python train.py --n_layer=9 --vocab_size=2048 --norm_place="pre" --batch_tokens=[16384, 32768, 65536] --train_tokens=186000000 --steps=5286
Each number is 128 + 32 x the weight over the matrix's rms, rounded and kept within 0 to 255. Layers, rows and columns count from 0.

# layer 2 attention output (transposed), 320x320, rms 0.0258, rows 221-255, columns 160-239
[[116 101 117 108 127 106 162 144 120 139 126  90  73 119 139 113 170 153  98 136  93 129 106 175 138 139 192  99 120  90 134 123 113 159 129 124 107  90 121 106 118  95 154 134 139 131 141  62 134 137 116  77 120 163 116 148 138 134  89 158  90 131 112 111 123 123 146 103 111 132 102 124  72  96 163  95 143 123 174  68]
 [144 127 175  96 144 118  93 118 141 143 105 150 142 157 123 122 191 121 129  78 162  97 146 128  93 124 122 106 126 100 154 150 162 118 119 116 125 143 108  98 148 132 106  96 131 116 113 103 126 151 141 184 173 123 110 143 128 120 119 134 132 132 119 154 105  87 105 124 156 122 122 112 169 143 127 171 127 101 101 162]
 [101 117 113 143  95 119 129 117 111 118 136 130 101 131 142  99 152 160  91 170 156 145 117 177 117 108 159  98 124 139 145 121 114 155 128 163 126  92 133 138 136 118 137 133 108 164 153 143  74 118  91 117 103 147 126 114 114  90 103 111  96 132 102 134 187 179 154 157 112 132 140 139 122 142 150 120 124 145 131 158]
 [148 119 116 148 155 143  98 149 193 103  87 161  85 161 124 152 144 121 160 124 118 150  75  73 179  98  57 119 126 124 125 125 112 125 141 133 137 135 127 143 110 137 177 156 121 125 170 125 161 124 174 146  85 133 130 159 136 148 132  93 112 128 169 139 102 123 104 135  81 128 162 156 148 134 115 148 114  88 130 150]
 [ 94 147 121 104  75 194 118 150 128 153 126 112 187 147 122 130 109 179 162 158 159 101 107  87  77  78 165 122 156 151 181 188 113  86  89 106 138 218 126  66 102 215 106  88 104 167 151 138 129  80 108 114 117  88 114 135  68  95 146 103 160  79  33 147 167 152 102 125 180 107 113 157 159 129 121 157 126  90 159 145]
 [124 165  92  89 113 185 100 133 140 163 132 129  73 151 157 121 118 168 116 207 110 137 136 115 177 136 214 142 102 139 118  77 110 121  98 138  86 142  89 148 175 127 146  92  83 146 142 147  88 146  71  99 161 124 106 144 129 116 105 133  99 182 104 128 141  96 109 107  65 151 150  99  84 103 174 148 151 121 126 148]
 [149 149 145 131 140 121  99 197 112  98 125 118 111 102 187 109 181 113  90 157  95 199 141 132 128 138 156 130 156 106 144 112 137 179 136 141  97 145 143 100  94  95 135 105 137 125 143 145 106 160  73  89 134 105 127 120 144 151 118 117 116  95 137 160 146 141 137 162 157 169 114 120  98 135 132 152 133 130 145 149]
 [123 140  92 157 126  60 105 114 117 179  96 140  71 128 149 133 118  86 117 163 138  86 129  95 137 130 150 150 125 124 127  74 123 131  99 100 110 112 188 165 173 133 121 117 169 159 134 126 121 150 142 125 178 140 104 129 114 115 148  82 133 177  83 153 166 122 148 155  89 137 137 123 145 117 161 145 114 113 106 138]
 [107 172 119 122 174  79 132  94 158 135 159 165  94 168 110 144 121  88 117 131 153 145 171 164 166 153 135 189 112 143 133 141 149 160 132 141 146  81 154 150 182 126 127 118 154 146 126 107 159 157  78 164 142 152 146 110 172  86 158 101 157 161 127 138 162 133 149 122  99 159 188  98 116 124  98 105 138 156  65 135]
 [111 134 140 145 144 105 160  71 127 127 167 134 135 125 133 139 139 189 104 181 137  92 166 115 121 123 138  94 115 157 167 175 141 113 100 160 130 154 139 121 160 188  79  76 125 135 121  92  82  96  64 108 156 140 117 111 148  89  89  94 153  67  60 108 147 110 175 168 178 119 154 102 115 124 135 136 120 118 114 123]
 [173 104 157 126  95 128 154 143 120 159  79 142  77 140  98  80 130 150 112 181 124 158 121 162 133 133 141 120 126  76 110 136  65 160 153 116 121 164 109 128  54  75 177 183 104 155 193 109 100 134 117 160  98 119 105 154 134 152 126  88  73 115 143 167 125 137 124 143  90 102 169 183 136 130 161 151 149 114 180 121]
 [166  95  62 109 167 152 127 119  97 112 121 103  77 110 130 126 137 163 122 148 122 156 146  57 193 119 137 156 133 138  75 101  91 104 109 124 168  89 125 193 215 134 131 120 128 105 102 159  28 107  88  93  34 189 109 142 184 163 130 136 138 129 126 119 112  93 173  80  95 159 159 137  19 124 120 146  96 129 109 193]
 [188 150 116 126 151 151 105 139 140 114  86 136 178 170  96 143 110 151 169  98 116 131  95 148 134 122 143 142 173 123 140 110  91 165 170 100 129 176 115 100  98 116  98 171 116 131 161 175 163 128 174 152  86  91 139 131 122 183 123 107 141 190 171 180 136 161  67  88 118 147  91 105 139 138 121  96 135 122 129 141]
 [184 134 118 149 209 103 135 107 144 127 126 118 179 117 129 157 126 152 106 143 171 139 123 154 166  73 101 140 116 107  83 146 162 181 188 171 169 111 149 126 122 159 130 111 131 108 115  88 131 117 149 102  97 156 128  91 163 111 119 128 130 148 140 100 157 154 126 157 139 161 133 122 101 130 119 143 133 101 115 121]
 [102 105 137 118 168 104 131 136 160 126 153 124  83 103 125  92 109 172 116 175  97 145 109 148 193 130 113 144 110 119 122 179 156 109 145 170  80  95  90 175 121 121 147 121  88  88 124 100 100 114 101  79 116 140 140 126 187 162 106 163 111  88 133 111 151 116  84 179 139 127 200 130 111 136 136 144 151  88  84 118]
 [169 143 107 126 102 132  94 131 112 115 120 154 104 193 165 141 165  68 140 130 134  59 127 108  87 109 166 128 121 124 176 108 139 135 148  97 138  88 140 141 158 137 121 125 129 144 103 157 148 166 143 146 162 127 112 105 128 124  95 146 125 190 122 147 141  97 132 105  97 200  95 122 146 100 101 144 115 137 114 134]
 [117  87 147  92 103 132 178 126 122 194 137 112  92  87  97 143 112 120 155  70 113 159 139  92 144 124 142  92 127 119 131 112 141 112  65 141 111 117 144 124 148 132  91  69 152  77 118 133 115  87 168 105 175  89 176 106 100 144 106 168  96 144 160 165 129 101 151  93 127  75  66 130 136 139 174 139 106 118  78  88]
 [132 118 103 142 126 151 110 117 152 108  98 114 120 103 121 147 132 140 124 132 122 134  89 144 119  84  95 147  92  88  90 147 126 142 156 104 153 154 139 118 144  71  93 103 118 150 178 113 140 135 129 160 105 133 144 148  95 104 115 105 153 137  87  96  88 135 124 131 137 119 141 144 133 111 105 127 116 107 173 163]
 [140 156  56 162 161 185  91 143 129 112 120 151 179 183 107 175 104 115 198  62 168 137 127  33 101  69  77 132 186 137 137  88 124  99  80  88 210 198 116  93 127 147  74  95  84  93  67 174  99  77 121 136  21  89 150 152 137 131 186 139 200 122  94 150  92 114 126  75 159 133  82 158 149 107  97 159 105 102 122 215]
 [162 102 104 156 172 152 196 120  60 116 109 116 161 122 143 142 126 166 130  93 133 134 106  58 133  87  74 123 153  85 141 131 130  88  69 141 191 158 141 142 124 144 103 121 114  54 101 179  85  78 110  92  20 143 175 136 173 174 115 131 153 124  94 103  83  87 132 139 139 150 113 165 126 128 106 169 117 139 136 174]
 [132  63 142 141  98 153 149 125 154 112 174 130 172 143  77  92 116 135 132 144 114 134 127 149 142 153 101 184 139 108  99 134 135 175 142  99 152 147  62 110 128 149  98 118  84 136 186 169 152 112 121 128  92 111 104 138 126 144 162  88 130 137 171 145 120 117 159 105 107 131 136 135 194 111 116 105 128 140 121 156]
 [ 32 166 177 123 111 148 140 158 141 114 167  81 134 120 129 113 106 112 160 119 139 201 126 128 136 133 104 157 139 162 134 112 138 154 119 153  94 124 105 140  91 129 132 118 148  83 150 141 127 144  91  95 134  89 160 121 122 128 177  99  98 104 141 136 146 132 118 152 146 104 118 117 108 129 104 149 131 149 114 135]
 [117  74 160 144  91 103 113 117 118 130 111  96 109 102 110 115 118 165 124 106  84  94 137 191  81 200 166  42  93 109 168 137 159 186 122 178 119  87  65 120 106 152 100 183 125 135 144 100 120  92 119  71 150 133 110 114 143 121  89 135  78 131 143 104 150 123 125 126 163  77 140 133 124 119 159 135 155 154 107 102]
 [144 110 117 115 120 111  79 128 120 137  90 134  95 176 128 131 140 130 150 158 125 110 113 175 152 163 190 110 124 133 143 119  87 163 151  98 100  90  97 173 179 156 126 174 102 155 150 159  54 163 106 115 120 145  65 136 123 135  83 122 100 153 129 125 157 100 112 122  85 147 138  99  82 104 150 136 106 118 115 135]
 [122 130 169 165 154  45 113 124 162 130 112 135 117 105 134 112 133  55 103 127 101 145 149 212 124 205 102 139 104 125 118 147 141 176 149 163 118  64 171 130 140  82 104 180 156 147 130 124 218 192 175 148 206 127 131 103 108 110 143 122 115 160 225  93 153 123  94 167  79 135 146  93 210 134 152 120 121 128  95  93]
 [133  91  91 159 107 150 122 130 161 117 101 127 110 104  61 143  90 141 105 201 148 186 104 110 185 149 128 157 134 102  98 111  76 166 152  75 101 184 135 106  99  80 151  87  96 159 231 104 117 103  79 171  88 113 126 168 113 125 120  72 137  75 132 156 104 133 149 113 125 103 160 133 132 123 146 116 144 128 168 180]
 [135 104 110 114 193 122 174 157 146 133  93 108  93  94 114 105 136 118 140 122 136 144 154 101 141 139 120 121 111 101 112 161 103 113 114 154 159 131 106 148 138  86 129 146 122 104 111 123  83 125 107  79  58 109 160 121 178 138 139 116 140 131  93 115 125 123 109 142 114 143 129 133 108  90 178 182 155  95 117 139]
 [108  99 130 103 138  73 131 115 108 102 128  95 121  79 163 119 139 151 124 172  98 125 156  84  92 148 121 148 122 187 134 132 139 102 157 126 139  85 149 161 158 149 114 105 150 103 111 128  95 144 123 113 124 163 108 130 103 185 124  83 130  72  93 126 143  86 165 152 175 158  91 101 110 116 139 147 117 115 109 122]
 [108 112 145 126 164  74 162 138 113 139  80 152 133  80 164 162 101  76 138 140 119 186 120 177 107 143 102 178 130 170 105 108 125 170 129 134 131 111 163 170 122 141 111 139 129  79 118 183 122 170 146  93 144 124 160 106  81 146 185  94 120 151 150 151 133 117 119 187 110 169 126  80 135 122 143 115 136 118 112 109]
 [154 159 129  85 128 146  94 119 159 100  97 139 139 126 141 138 113  84 108  97 114 164 153  55 148 183 115 145 142 183 142  52 118  80 125 104 132 123 181 110 159 161 122 115 108 145  76 166 125 134 163 166  86 133 131 127 131 139 204 137 140  95 132 169 152 106 119 129 118 173  87 100 129 128 171 114 156  81 147 158]
 [100 156  75 145  87 168 136 143 148  97 133 104 132 144 118 130 157 145 157 144 154 118 128  97 123  93 160 119 139  93  98 151 129 125 143 120 140 197  93 133 143  99 114  95 130 169 114 129 139 108 104 129 118  91 103 123 107  90 103 156 144  91 113  89 132 127 148 110 152 113 125 136 131 112 137 162 115 101 178 108]
 [169  75  79 166 140 106 154 137 127 122 132 117  98 170 109 149 140 147 140 118 104 136  98 144 171  97 123 100 132  97 126 145 125 168 165 123 152 112 138 123  92 113 141 151 137 119 133 122 146 101 169 127  96 149 128 132 156 183  84 146 106 155 153 132 131 135 149  86 111 116 138 164  94 119 107 106 134 145  95 119]
 [138 126 151 151 191 123 116 113 152 148 141 131 141 129 156 135 144 108 106 132 100 133 119 120 121 148 102 154 122 129 136 133 127 169 154 112 146  97 169  71 117  96 110 117 131  66 136 105 158 122 152 113 131 180 196 104 111 131 125  85 153 167 128 137 103 111 114 100 140 128 111 115 112 108  88 129 173 110 113 160]
 [151  98 120 120 153 117 129  94 134 148  71 160 118 134 149 132 183 128 144 101 138  99 152  90  78 119 103  70 116 171 165 102 117 102 124  84 151 100 156 114 131 121 118 140 149 153 147 110 149 135 164 169 115 174 111 124 103 133  95 123 126 173 105 125  92  82 150 112  91 136 107 128 128 126 122  93 116 146 147 148]
 [173 146 155  76  95 153 180 155  96 174 103 136  69 128 113 109 128 117 114 129 124  96  93 132 157 121 163 131  69  86 108 150  93 164 115 108  95 117 177 153 128 123 167 137 125 121 136 135 110 146 115 121 172 142 148 126 134 101 117 135 119 181 143 139 141 165  99  80  67 131 155 183  58 113 126 114 177 158 124 115]]
# layer 2 attention value, 320x320, rms 0.026, rows 222-255, columns 160-239
[[136 104 139 148  72 134 170 155 135 106 110 113 109 163 170 112 140 124 124 123 119 139 111 110 183 167 118 166 100  96 105 120 135 109 136 142 134 132 122 159 129 150 163 167 125 107 111 149 142 118 168 127 123 106 131 149  92 132 140 135 151 161 128 140 144 133 136 135  92 125 141 158  99 156 132  68 114 147 143 120]
 [178 137  93 110 148 122 122 106 141 102 122 116 128 122 110 154 107 119 105 138 129 127 117 126 121 157 115 141 128 123 118 142 126 142 123 128 125 136 144 101 105  91  91 120 128 107 186 134 138 145 106 129 138 140 146 127 129 136 116 100 103 134 107 118  99 121 116 125 138 126 110 124 151 108 127 185 118 129 126 106]
 [159 129 166 135  93 114 128 150 145 117 118  90 127 116 144  79 136 150 133 124 159 143 121 129 170 127 142 113 135 135 165 118 161 123 113 123  97 121 115 167 117 108 128 124 135 120 122 157 133 138 111 110 129 103 130 119  87 152 105 124 120 137  83 144 178 147 138 132 138 182 171 142 107 166  82 132 155 157 131 100]
 [148 146 162 186 130 161 109 120 126 106 146 132  75 148 137 142 133 150  44 210  89 120 192 176 151 206 160 123 182 103  83 109 124 162 119 195  84 142 112 140 116  91 113 125 139  95 129 185 117 141 129 106 125 134 124 175 111 136 114 174 180 103 136 138 169 166 145 114  75  97 167 116 107 106 179 140  95 145 133 137]
 [101 126 153 135  96 130 100 116 109 152 176  94 180 136 120 143 126 122 116 102  97 107 141 117 168 111  78 113 159 118  91 164 139 150 136 100 116 144 111  95 115 136 134 183 125 108 106 114 129 125 167 131 116 186 127 132 147 153 129  99 169 127 140 151  86 140 179 117 144 113 122 127 114 104 114 188 100 136 128 115]
 [130 136  95  96  64 126 137 171 127 139 165 120 126 141 132 122 130 142 109 153 132  90 141 111  97 135 178 115 129  65 105 122 112 130  97 142 131 124 124 116 103 149 145 141 124 128 137 174 111 159  54 150 140 119 130 138 118 130 138 146 155 175 122 128 101  92 157 137  63  86 130 151 135 103  79 122 150 100 134 148]
 [108  75 153  57  77 174 140 169 123 116 155 102 148 128 121 138 143 144 159  90 154 160 120 156  54 138 113 118 124 113  80 149 141 133 106 102 114 155  46  42 109 133 150 164 146 119 130 151 123  95  70 147 122 140 135 126 135 149 124 149 123 145 154 151 119 108 112 118 115  92 143 144 105 118 100 146 155 132 148 131]
 [139 134 150 120 111 136 160 122 113 155  85 163 137  62 114 159 128 133 185 103 156 148  96 100 147 103  95  69 119 107 129 122 101 129 127  71  98 133 108  98 102 125 150 151 145 102 122 133 204 125 172 144 120 158 125 129 120 137 123  67  69 152 120 114 124 129 121 128 133  88 118 105 142 129 162 115 132  99 138 129]
 [158 169 115 206 130 114 152 151 157 128 137 113  82  85 122 133 136 122 104 151 140 152 140 130 146 158 101 143 166 149 119 113  98 129 118 115 109 141 182 114 120 123  97 174 118 130 132  93 197 139 155 135 125 201 116 155  90 132 137 132 130 128 122 123 150 142 132 146 132  87 118 178 148 134 103  89 103  90 144 136]
 [129 139 136 117 118 122 119 151 137  99 117 113 116 171 186 123 151 154  89 153 119 141 147 117 149 138 144 103 130 133 187 127 172 143 121 127 128 146 132 140  95  91 127  92 111 132 148 145 126 125  86 124 127 152 137 109 128 128 150 184 170  98 122 129 134 125 160 145 124 178 149 137 138 102  88 119 139 168 110  97]
 [106 105 126  81  85 138  88 133 127 165 183 153 206 112 141 160 148 134 113  71 127  97 167 135 102 101 116 162 178  91 140 110 105 156 110 120 127 110 134 105 133 149 148 137 146  85 156 106 121 135 175 100 134 134 142 118 114 155 100 208 144 155 110 163  83 129 143 124 164  91 142 121 122 108  60 118 120 143  94 115]
 [ 87 143 122 115 121 138  79 101 139 171 138 110 137 151 194  98 139 130  76 145 153 123 148  69 180  96 137  90 100 134 109 121 140 130 106 123 116 139 107 177 106  98 145  87 123 108 131 157  95 123 162 156 129  65 115 118 136 116 112 144 117 105 147 124 111 104  99 135 110 135 108 113 128 164 108 161 142 203 128 124]
 [147 134 137 152 122 142 153 116 119 166 134 114  42  96 110  87 186 125 144 168 128 145 128 149 118 156 124 123 147 114 180 107  98 137 114  82 135 134 143 173 131  97 108  87 151 150 116 170 116 173 133 106 142 106 161 105  48 116 129  99 113 128  99 145 136 116 124 128 132 106  85 123 134 142 128  93 124 150 116 120]
 [131 154  78 174  99 113 136 147 102 159 105  95 108 111 118 110 149 133 169  90 146 120 108 101  99 108 108 133 169 103 197 106 120 157 137 133 184 132 140 103 152 152 125  91 132 132  76 109 135 174 117 115 131 178 139 141 115 126 146 127 155 115  93 130 120 147 176 140 142 147 120 145 130 126  72 137 133 146 123 116]
 [109 120 129  63 117 138 132 140 111 108 121  94 161 134 116 137 109 117 125  95 124 146 149 108 187 110 119 143 119 141  86 150 110 132 132 119 103 140 133 111 112 131 124 140 138 103 109 139 111 122 146 107 128  96 121 101 119 139 132 105 119 140 130 120 144 136 120 131 102  97 104 124 112 129 118 152 158 129 122 157]
 [116 128  93 180 176 126 154 126 144 116 153 142 142 141 111 138 107 128 147  93 131 143 121 126  79 144 127 173 169 110  99 139 119 116 104 148 195 123 108 140 154 138 123 176 107 148 159 140 116 139 164 154 128  96 118 124 150 102 136 128 147 139 100 134 134 132 102 142 168 164 106 148 121 109  60 124 134 124 131 136]
 [173 141 113 156 106 121 156 121 116 140 140 127 158 104 132 115 141 149  83 178 178 169 155 143 174 130 142 121 126 152 142 126  98 118  99 108 113 140 123 155 109 129 133 120 120 113  98 126 165 116 106  99 146 141 138 108 110 122 114 135 112  83 146 137 123 128 110 132 149 124 136 128 123 136 157 116 143 120 124 119]
 [ 93 109  98 138 117 186  68  86 123 132 144 109 149 119 122 132 100 119 159 143 110  74 143 138 155 134 145 162 183 129 127 137 103 117 133 156 146 113 110 128 144 129 177 164 162 110 120 111 130 166 148 117 143 135 121 121  98 119  96 209 152 144 166 106 146 110 127 131 152  92 154 113 129 128 132 101 134 129 114 133]
 [126 170  97 131 109 135  43 119 131 155 105 105 122 112 112 138 160 116 146 110 129 107 151 160  76 125 114 138 216 116 171 118 121 131 108 187 175 117 134 125 167 105 134 102 146 145 144 106 115 149 132 121 128 121 132 123 135 134 107 222 187 162 114 133 129 111 133 151 148  91 160 127 160 154  83  76 143 133 110 128]
 [138 177  95 163 154 134  78 103 112 109  90 162 116  86 127 151 135 133  77 121 170 117  94  88  95 113 151 126 135 112 131 116  99 108  88 118 144 133 122 122 125 126 126 119 130 149 111 110 116 147 114 101 142 137 137 135 128 152 127 180 145  90 146 125 100 120  79 133 125  84 143 157 102  95 162 133  75  85 132 131]
 [147 156 102 160 130 134 111 125  77 116 143 187 139 125  92 166  88 106 145 149  82  85 134 124  85 129 148 126 159 112 118 149 121 124 119 149 162 130 157  96 141  88 142 136 126 137 154 132 133 177 102 149 125 133 129 135 168 145 119 110  92 174 130 128 163 148 145 103  98 130 154 131 135 111 133 153 104  74 121 144]
 [189 168 130 168 185 125 131 155 192 121  46 112 106 127  98  80 172 148 122 132 151 124 140 124 150 146  65 210  87 197 170 126 114 117 142 146 121 138 209 155 123 138  53  71  93 160 162 121 162  87 184 128 154  85 150 130 127 142 130 120 140  84 127 118 120 117 121 164  94 181 105 153 136 133 105  68 104  64 151  98]
 [124 143 143  84  53 140 103 119 121 140 155 142 157 136 140 125 146 137  67 121 129 139 177  93 160  99  75 158 114 129 126 143 151 131 120 136 106 132 122 107  95 122 123 146 118  83 119 103 138 103 144 138 145 145 137 105 144 141 116 174 112 101 155 130 127  95 144 158 102 142 104 160 120 131 100 144 154 177 132  99]
 [127 104 114  96  94 114 159 131 105 146  89 132 131 124 108 108 118 120 136 118 196 154  77 109 139 113  96 104  49 117 130 126 140 116 106  83 164 131  74 116 114  77 133 152 126 182 131 123 123 122  80 154 124 154 120 101 174 112 134  43 119 144 129 104 147 152 104 114 119 150 149 143 148 170 167 103 131 114 172 116]
 [100 162 115 128 134 132 124 162 110 119 162 136 143 118 159 113 101 148 108 145 130 141 134 146  84 117 150  92 144  92 135 113 130 129  97 110 114 135  66 121 123 139 149 181 131 111  79  70 167  92 121  93 126 162 114 157 145 100 132 152 139  97 132 148 139 131 126 158 153  99 118 127 131  86 122 120 112 120 119 111]
 [130  97 110 129  68 147  82 105 122 129 115  82 144 146 122 145 157 129 143 151 137 131 122 149  98 183 132 148 140 101 171 132 126 146 134 149 160 122 103  79 150  60 131  73 149 127 138 128 128 194 100 118 125 161 143 118 131  96 117 189 146 123 129 136  80 142 148 155 120 131 154 106 137 114 129  90 144 223 109 123]
 [127 133 141 101  52 103 177 165  90  77 205 134 138 133 117 151 135 104 135 136 148 142 163 153  88  67 118 162 155 134 118 140  93 138 117 111 126 122 120  75 146 171 124 169 135 144 110 124 128 142  99 133 124 166  76 149 128 130 138 136 109 164 128 139 111 114 146  97 133  88 127 172 140 119  96 124 142 138 132 148]
 [ 99 133 146  87 122 156 106  94 117 111 163 138 124 117  87 151 122 104 166 163 133 162 146 156 105 129 118  95 151  92 134 142 118 122  85 128 121 125 109  27 105  94 130 180 161 126 153 158 134 149  58 143 137 144 121  83 150 133 131 134 102 161 158 118 171 127 111  76 145 101 107 159 120 173 152 125 168 142 147 138]
 [ 51  56 170  74 145 143 108 146 136 151 190  98 183 159 119 143  87 104 146  97 104 117 133 180 124 123 140 109 158  66  83 115 122 144 126 138  73 113  81  97 140 127 167 182 170 119 109 121 120  98 115 136  94 166 118 167 102 161 126 155 132 157 153 141  61 114 128 102 126  81 165 130  74 129 107 143 151 156 113 140]
 [156 176 141 210 125 126 124 106 139 116  95 167 105 127 131 114 113 117 110 149 101 102 139 135 159 173 111 103 100 170 107 132 120 123 133 125 148 132 165 154 133  84 110 149 113 137 159  81 152 149 112 102 148 145 131 115 103 108 120 155 122 101  98 121 175 144 161 136 106 149 103 133 154 107 102 106 100 161 125 125]
 [143 153 137 133 130 104 129 127 153 155 101 122 112  61 128 103 143 132 135 114 157 107 137 104 111  94 139 135 120 156 162 111 108 144 152  82 147 123 118 185 122 136 104  72 127 123 117 118 123 139 173 117 146  70 151  84 101 114 113 116 143 105 110 128 109 141 100 165 144 136  84 126 130 135  80  95 152 120 110  97]
 [104  90 102 122  89 114 137 173 116 136 160 113 139 126  95 124 174 126 148 159 130 141 146 158 128 115 121 114 142 107 118 129 106 112 119  92 101 138 114 137 122  93 118 122 161 126  90 148 134 181 108 117 130 111 131 128 132 151 108 106 145 155 171 163  66 126 115 122 133  86 146 106 132 171 191 102 118 143 142 143]
 [171 113 168 102  94 108 161 124 143  78 113 141 130 125 128 111 129 145 139 119 129 182 107 135 219 103 117 168 145 162 118 154 153 124 144 154  73 131 112 145 110 171 139 135 151  99 176  99 155 104 163 132 118  83 139 152 104 124 113  94  77 134 142 159 130 110  99 116 191 124 130 159 117 187 114 114 139 133 147 130]
 [ 89  83  82 113 181 118  94  86 174 156 106 101 180 183 137 140 121 132 109 107 122 175 117 116 137 138 140 126 143  99 137 144 153 149 117 171 113 138 139 137 117  76 118 180 121  95 161 161 115  90 183 154 136  92 179 107 166 132 128 138 133 143 115 146  83 118  97 154 158 171  89  58 129 119 145 151 158 145 120 113]]
# layer 2 attention query, 320x320, rms 0.0315, rows 256-263, columns 160-239
[[141 116 127  89 155 160 117 158 160  88  97  75 152 122  58 166 110 133 157 100 126 173 135 181 103  77  94 136 166 132  92 113 110 166  94 145 157 164 132 133  37  94  90 137 129 101 211 133  49  91 108 135 139 180 143  62 103  87  77 185 115 109 139 103 102 130  75 100 135 113 143 109 123 182 130  68 100 121 140  94]
 [152 166 171 118 182 122 126 133 118  92 134 162 112 139 125 151 124 139 122  83 122 163 146 130 123 110 149 138  98 172  98 110  72 149  86 112 150 149  99 151  85 119  91 126  92 105 186  55  83 108 136 128 143 142 136  88 181 115 120 151  71  95  68  97 126 140  98 147 115 116 100 122 142 151  74  93 112 134 172 115]
 [163 187 125 107 165 127 115 124 129 104 134 161 133 103 119 148 138 112 135  89 142 177 177 134 104 151  83 113 100 172 110  96  93 145  92 129 112 153 121 120  62  85 108 130 123 107 182  81  86 131  83 157 155 141 134  84 153 143 110 141  96  76 139 150 122 164 136 134 116 124 130  80 150 127 125  83 107 130 115 115]
 [160 198 151  83 150 122 103 133 126 106 143 186 139 118 139 125 145 112  91 117 109 155 167  77 124 184 102 115 100 181 140  85 106  93 114 119 105 110 118 138 114  89 100 119 122  99 172  81 152 167 100 159 120  98 134 140 160 151 133 130 117 117 117 141 125 120 100 113 119 124 136  87  95 108 152  89  90 104  96 138]
 [179 103 147 121 191 134 107 162 171  64 110  64 130 140  49 162 111 148 134  41 120 185 125 182  88  75  74 141 175 147  48 126  59 197 112 127 157 167 110 117  14 136 142 141  91 130 204 118  81 130 194 110 114 129 146  94 127 143  97 191  87 121 123  95 109 143  75 121 129 102  93 132 111 155 139  65 106 169 138  95]
 [211 147 119 160 167 134 100 152 166 146 132 143 122 114  62 151 117 120  78  57 150 161 104 160  47 146  99 140 156 119 128 147 120 181 133 133 182 108 102 128  69 150 179 147 106 130  82 176 124 155 166  96 111  99 154 141 112 147 140 159 100  99  99 107  90 121 118 146 165 150 113 131 103 127 144  86 151 176 106 119]
 [170 182 163 139 173 148 130  70 126 136 191 237  90 108 142 121 119  69  90  52 134 155 139  60 126 161 123 159  85 147 159 154  48  65 148 118 105  99  97 158 153 155 170 152 112 112 118 127 156 175 162 140  95  90 117 142 153 202 169  89  85  98 110 121 133 147 142 133 138 146  58 127 115  85 133  98 153 141 136 175]
 [136 152 138 179 117 116 125  89  72 143 182 189  98 119 194  84 141  88 103 113 132 101 108  47 166 148 167 107  94 116 198 153 143  67 143  91 101  77 140 120 232 170 162 115 136 173  33 139 218 151 144 123 114  70 109 152 148 179 218  83 131 112 129 143 138 143 166 144 149 152 101 168 152  73 132 163 161 131  89 159]]
# layer 2 attention key, 320x320, rms 0.0312, rows 256-263, columns 160-239
[[147 163 136 116 107 127  93 165  93 128  81 108 152 148 176 107 132  92 173  84 204 186 125 129 129 100 100 125 132  95 130 123 116 132 145 138 104  98 100 118  89 106 123  92 111 135  92 112 107  66 111 141 105 136 155 122 151 156 157  75 136  81  63 113  97 187 168 138 121 127 129 133  98 123  94 153 137 164 103 114]
 [146 105 131  84 124 136  76 145 135 173  79 101 134 175 112 161 155  99 111  71 177 150 114 126 102  99 106 105 153  94 126 124  92 156 121 128 105 109 115 146 145 128 118 152 134  96 116 108  86 110 130 177  65 115 100 144 162 159  85 127 160  98  53  83  88 175 133 145  90 120 141 147 107 131 102 134 131 185 127 148]
 [133 107 145  71  96 121 107 148  95 166 100 104 131 152 146 133 118 105 101  84 192 164 122 127  95 113 137 129 153  96 123 132 119  97 127 140 134 109 131  89 128 127 102  96 117 138  68  91 118  98 116 126  91 126 128 153 182 164  95 114 133  94  96  93 114 164 147  99 130 121 141 139 118 134 115 137 126 178 121 133]
 [130  92 153 121  85 132  99 117  73 162  99 132  95 126 114 204  66 100 105 109 181 167 105  93  92 103 161 135 152 111 103 135 107 121  99 134 120  86 140 128 121 118  92 146 106  84  73  94 131 120 107 134  70 140  97 124 189 151  66 151 138  72  96  99 122 154 152 111 155 120 129 159 104 143 149 114 115 179 152 162]
 [135 156 133 103 106 109  87 157 109 133  67  78 195 148 158 102 140 117 146  90 177 156 144 151 112 105 136 158 138  81  94 129 123 139 128 119 117  92  64 161 107 111 108  74 112 121 112  90  99  54  90 147  95 158 127 104 107 121 144 108 150  70  54  71 128 178 155 117  97 127 169 111  87 136  83 125 103 150  94 112]
 [122 122 148 117 131 117  96 145 141 103 159  86 174 139 134  90 129 145 156 140 148 112 180 147  83 118 143 162 109 122 103 111  99  90 105  77 152 122 123 169 127  96 130 142 146 121 178 117 135  69 121 191 132 129 106 151 103  78  95 145 114 152 170 142 156 152 115  77 100 144 146  91 131 156 167 100 100  14 101 123]
 [121  93 144  91 165 141  82  98 183 105 150  99 104 145  93 145 100 123 140 116 111 147 169 115  95 145 129 169 134 155 129 127  93 138 125 121 131  98 121 182 148 153  98 191 123  77 143 125  72 154 144 153  95 113 137 147 175 137  30 162 114 120 133  99 184  80  99 167 100 142 130 122 123 169 179  98 116 114 145 169]
 [114  73 127 136 156 106 151  82 163 131 181 141  90 105  84 138 117 163  75 192  52  42 135 117 121 194 155 127 121 169 146 152 127 139 122 123 142 143 157 120 175 143 126 129 137 101 119 152 154 170 159 132 126 113  95 140 102 103 110 178 108 164 190 131 159  55  96 148 132 150 119 109 162 145 149  72 122  80 150 171]]